Weights of a small GPT-style language model, trained from scratch on English Wikipedia: tied embeddings, a variant of SOAP for these matrices.
Each number is 128 + 24 x the weight over its row's rms, rounded and kept within 0 to 255. Layers, rows and columns count from 0. Numbers have three digits each. The size before them is the row's rms in percent of the matrix's.

# layer 3 attention value, 128x160, rms 0.163, rows 0-127, columns 128-159
107:106112143083097144158154110150104141094139187119122147141139100095130105135100115104103121163145
094:131125085104146130112139140152144174120134127117177104126152157127135165103103099143138129132153
105:146159177129110092105110118122152105097144160118127135103140092134149108134132159094132132136157
105:124124136152130131109103141095138068133164099086118098102084109127146121108082132127120140103133
103:101075113180102131131150153124078156119115142131142105143120155109173102147145116112167106187145
092:134126096122146155138152080079172103131123137163115067145095120168150136094107121103122152103114
085:133112120161108094099146133134125132114098126144140136146154165146154132127112120100145164103097
103:113137142198104179092159073123147108127157188134107130144170130096128121146148111098133091125116
093:112166157082140149121148135122114125125175116085129088111148142107133098092174102116116091122148
106:125096143110117116121130153103143165110115128082174100116131135121172136135117109080145126140135
090:126103152136112087103125157151103140114116118115130163112179151126171144122132162105141108154149
093:147141125141162145168112145162141098130149118136130146159145160127097114108118160175093125106133
092:107095109170113128119131149132098132122084151142133146127117149102139158151142158113123101113145
096:110153116113091122125125104114100122120148168141134117119166154101142111109150066067141145102110
093:135057144109128141171118149183102141076110127139116132132112105111147124137108115135125132116160
101:097157120114113118127162158150123150092116130075118162122118132147137122101166146127090106156134
104:128119164086138138186151128111111120140110144198116165135155133116115147110145149163132133172152
107:120110157148143118125099112093128117147128175149105134115125108125140080112122155146147105120119
108:138130141116102115117144146152133170105169120129148117107128111126130159130115142137130114118150
093:104132108186130161138139123093105107102126112135136134143143149103170137128158149091157101159104
102:149087158170090164181090143098138145143100118137159144167169099108130087128160116131138105144133
104:173144116130190080111115119094163122123106166169133150126128110187113149112140132130148181154102
122:133093145139155135105101126156195109135116107150126105129104105113123145148080137117136130104099
104:143154115105086172155116127107147093147135147130114102143106122148150124100127123133124133120095
095:102136093106143128131141117120160145141157141099162079127126127124165086116130106088163098142117
096:176109075125121090147133147112105120091155131104104114148097130138132119184132156108109131113117
102:126163104125151132076131152117138133125109126142148145128097106129127136146170118134137126145116
107:118119160104135124150141132131132133076132107138063119124117074124155107133108113153115138103117
101:119133150148097148154127118134178134147169163085128087111131148093126118144126128083123135071090
113:126097114122098106174138156152094153127109142151148143125127134093164139122134121147123126154135
090:140152131114141134170133164137135158168117135151157099084112139124131151084156094127124121162170
099:145106102167149134130134154145139163128094118128097185163112157138169137133134148133138134150128
100:122110162105106110168112103113093146124162118095151107129146112100112096139108089103109119080142
103:111098115133129143151129111136091123108163151099154119151163139161113097116073149109130106122136
088:142173142127121157115126132124170120102138142111098148144125114116138093172111153145144092154114
095:116153162146093165188126139140129097159139164181125142130135122124109132131120158127161150102117
110:097124115119134135105088159141053131127126136151151097121122140135123117126117151136117118135152
108:138102145151199151133152165131153130151143143137119103117127103117165112108125074093144101128113
095:137141117111130122105134116118169073146158143162108141133094111138110107125127108092122136164092
097:185130132113154108158128138135128139156134134108131151190149129132083149117165105177127181160120
114:073127129121121186148113145074096092129143148087109137141143118076109120129149137123116135112102
100:142132099111131121110135144137129161124100120129140115121135148114115132134166091164159147175124
087:130146142152137143128167103140036112110089109140137159109167133143119154149130182156080132131137
088:112128130113109128172172119124148141120096113181138115112125091126156134142142095058108069131140
091:157136158095142147118116135138183123094142099104121161122074100145158100143107053092123153110138
094:133113084131128153144117177165125122114099130088135160114115138102145106127155098145157163141116
109:121137131115165100152125112073091114125106115133106133135152121172090149129123122128117144155139
092:072139115090120154126147139111098134072133156112113142109182131100117148170126148095140098142093
101:092136111138113139159113102130142124157166126150138085146137106097105100137127129140126096128151
083:081154146135094143106097152155111121126089123134124111137140125129102144193128128100168114122151
091:098140146114084140166124132105165107123123105111150143140147131119121145171186104116138125161129
108:130120085129102159114151132129140136106077112151197116109159157153135142132100089077132113130145
091:134082121126142095091153116111119144125108173102119187121118123141146164162100107122138120136119
086:098144191142127108123153123134127153124161149119148156101151141102149124146108120117119142132102
105:155122096107129133159135159125175186164143115107135098126118140137098115100147182124122116145124
097:156129130130134109140141134089128100091116178121113129117099101136143113142128102103126126141131
085:124116160114122137120128126196051148110090126143112150130163118101107127181112127123086130172148
122:145169139143126102138120096113181068167180179137140095148076118160126129170111109123113149123123
102:119157121134098125124100121157158103093171130113148114139143089128116108141093141065087098095144
091:153173126176133131104146158115141132141117116143120113111152146102144159129146146127142133126103
095:154105168092144135125147116119125153126137177132055133135149084114070103129168118164162154101112
092:121100132097160157093138087134131161137114116111161144113174146125118175121098113159132131118109
096:151108128166136118134122110132162103159159205109185115120125109128202122114108144117168126144117
087:106129157142140102140133129157123105118132070146114133112145131166117162079077142127061136105113
098:109134101121131097122135132150119151146113124151120149110140158109122136142167073136153093156149
092:144163132153146119132101104100159138129136089192144146132142124145123115094131114151112111172113
123:117143139152126121151102117136161093163141137116108085136141128132103145118110101084149155147119
089:140147165148111071104121158129132120141144148122121100067136135086176120170120130100123153148165
100:104082122114114168134178099127135142132152123094139072132139105102140060136155115102138119121129
099:142120107109108123189122122128116114093111136142078137122184152103142138129166113132117156111160
100:130125114131174123145111092169090133114124135143096141139145141124117141129134156119098097126162
107:139142109086186154129152132142115153177144094110111116147141154112129123152157116151117140103129
095:105128178131077129128116133105081108104141174166145122113108134118108110123121129130170161159137
109:125109112113099120154109162160094129118113122126145135121152101096128101155117114098132143158085
087:138122139124124151158116112112143085110131104154119125150108104128128106113075111109124134110147
113:129122173123090095132104065121126129130160126145192160104151084137159081122099118078126090082131
102:139125126134136105137122082168121159164112126131127124149135174126142139110114103087155091109148
110:133178149153122157150128143129195117116161116158138139153103144122138132114130165127143118124096
088:122087094127122094130134134118103139124132143116157113092119135078137126147107107127150112163207
104:125131146147127131117134150127144123108150138120148143109187113083155126122089104151155135155134
097:164141076114143118148112149063128135102126112178114098150141121137109124128151125185061083103134
104:171127141151147133127130094137125175126124137117125145101135157087168110146154133125101152078175
101:128157079156173139111161073137172132096144130136135091175157100128116128116111158176106123151139
101:109134144083115135103098140121108113080140162114103133138117132137124146138153106200111132160127
114:121205134186104125151136126119107094093143140135153176120116106090141127129071102119096113141153
096:102119116080147132145113130154131115116118130126124124098094142117107119173125130149140140115132
094:112076130098135133160128135150119164059127073117107130122111165113119136125144071090092117104110
116:159157143124116085069155121140104142120163092157135115139155096128105125132093141116114148131137
092:118139151083162078142092134124153129109118097137138105094078109110115152102116127099118131130098
102:101148165135096150120129069090133069114157140130128176128134063108107130106133134099142090139120
088:113138134105146095113130098182150118175114125137154153122104126128167097151081127091097127101143
103:136118168107099126159105132125128162112114100133164163150100114134161120090114141151123106105115
108:129179116121158125172118126154127119161154113118175186130138149101135157096131101128141159112152
108:144096117118118120168108104142143175133159090170176136107113101140099105131106087117115117112129
092:121121166157120111137123137149099166129130098118107153097156128121123151130162142136122065135131
100:131108161119116116123163132136073152112120128101154164128137118090108112163147180130155151102142
088:148111105084150118148137116171121097141128120147125118134121142159132160109108121123114109071113
098:151133106101123133122152157110118157157095078169119155123160120093102105126161123114128107151114
107:097122170120102107111109203114078133134128112149112142144144174075137131105139143082130137166090
104:116099142144159106163121128157114119110157152144104128146135152080084120142165142098148123150127
112:117085158133117107124141126129071136160124119181098119116145138127109122142145122121158126105149
095:103092108147146135113107091109091140120132161129122126121146127138169102115186135129128139090162
105:129145099139159123127118147106126126140111101151105096092130148106075151131126102101140187125131
115:141120116121154137139168132145163122160165100145149148130092092142113147138102125129089145082083
102:103135100117117146078108167097135117129101107153141097161144141102160112140112153172133055114081
127:118159111200095124163153118145154107142149134120094108167088135123121116120115161121172150158126
101:113142092095141120139122107068144076126123143135104138107048105108125144143158123184101126128137
097:153088152120112076083126146093123119121150150103140138118141099201139117173148123149078146107137
086:128076119092145132121122135112136183155113103104159089126165137154121104107137141113148107127127
102:156118139114116102154210109107120130176154165152159090125123118201113121107130135129120159142118
094:147164126129174130123161119144160157116138105121106099132154192096137152150113107082110145094155
119:131148189109115090131102101089142090154153093164125126127125129144137111121137114139132140120157
098:137112128135128121102137101171164141117130106105146105108121137178135115098154117126147095117126
097:135114113137100116146125189148132146135118096104141120161156182139160132091153136160131142135146
088:164144114134159121128129130065133118104122103110103106124116137093108140137183184186137123089135
107:069148129156119161133118141135093150066137094180158183132132141152131129113149107127113066119168
094:178130065095143120109171091127144103145116136120093108123155130124138142091120099170145107126151
093:148124135092146153138147075145132145133147141150151138169137090147157119087163143149153162113119
102:107117130106168149161090127155157159126133099147161153108123142127148139167110104110136116116094
092:163154110137117132102135121148130117113124149091158155090139107133123157133130109143176126124127
100:114131152108103150114134150150151125173119137104131139117126168099165126138154132106156165099137
083:150076118111165099121110129109124100171144178136146099109130139118119118098089161112164063137138
095:128180164139133100165155173140146139142144132134134091155165173133115128125133120102077125156165
102:133155127130105106144159155182124159085064108129111147119063153123110130131142128124111145164112
111:094154165113124163135119158125115137101140148165108093094113169111109144112142084139167175142119
107:145129102105138099152141138148124131145137089161136165137143124111125178108147139099170112132093
099:116160134128151119099140166144133106186154125101124143149130162128145142126117141091104113130128
083:152099126124130095083141159110121112112146156141110145132118132136103072137157125104159135130110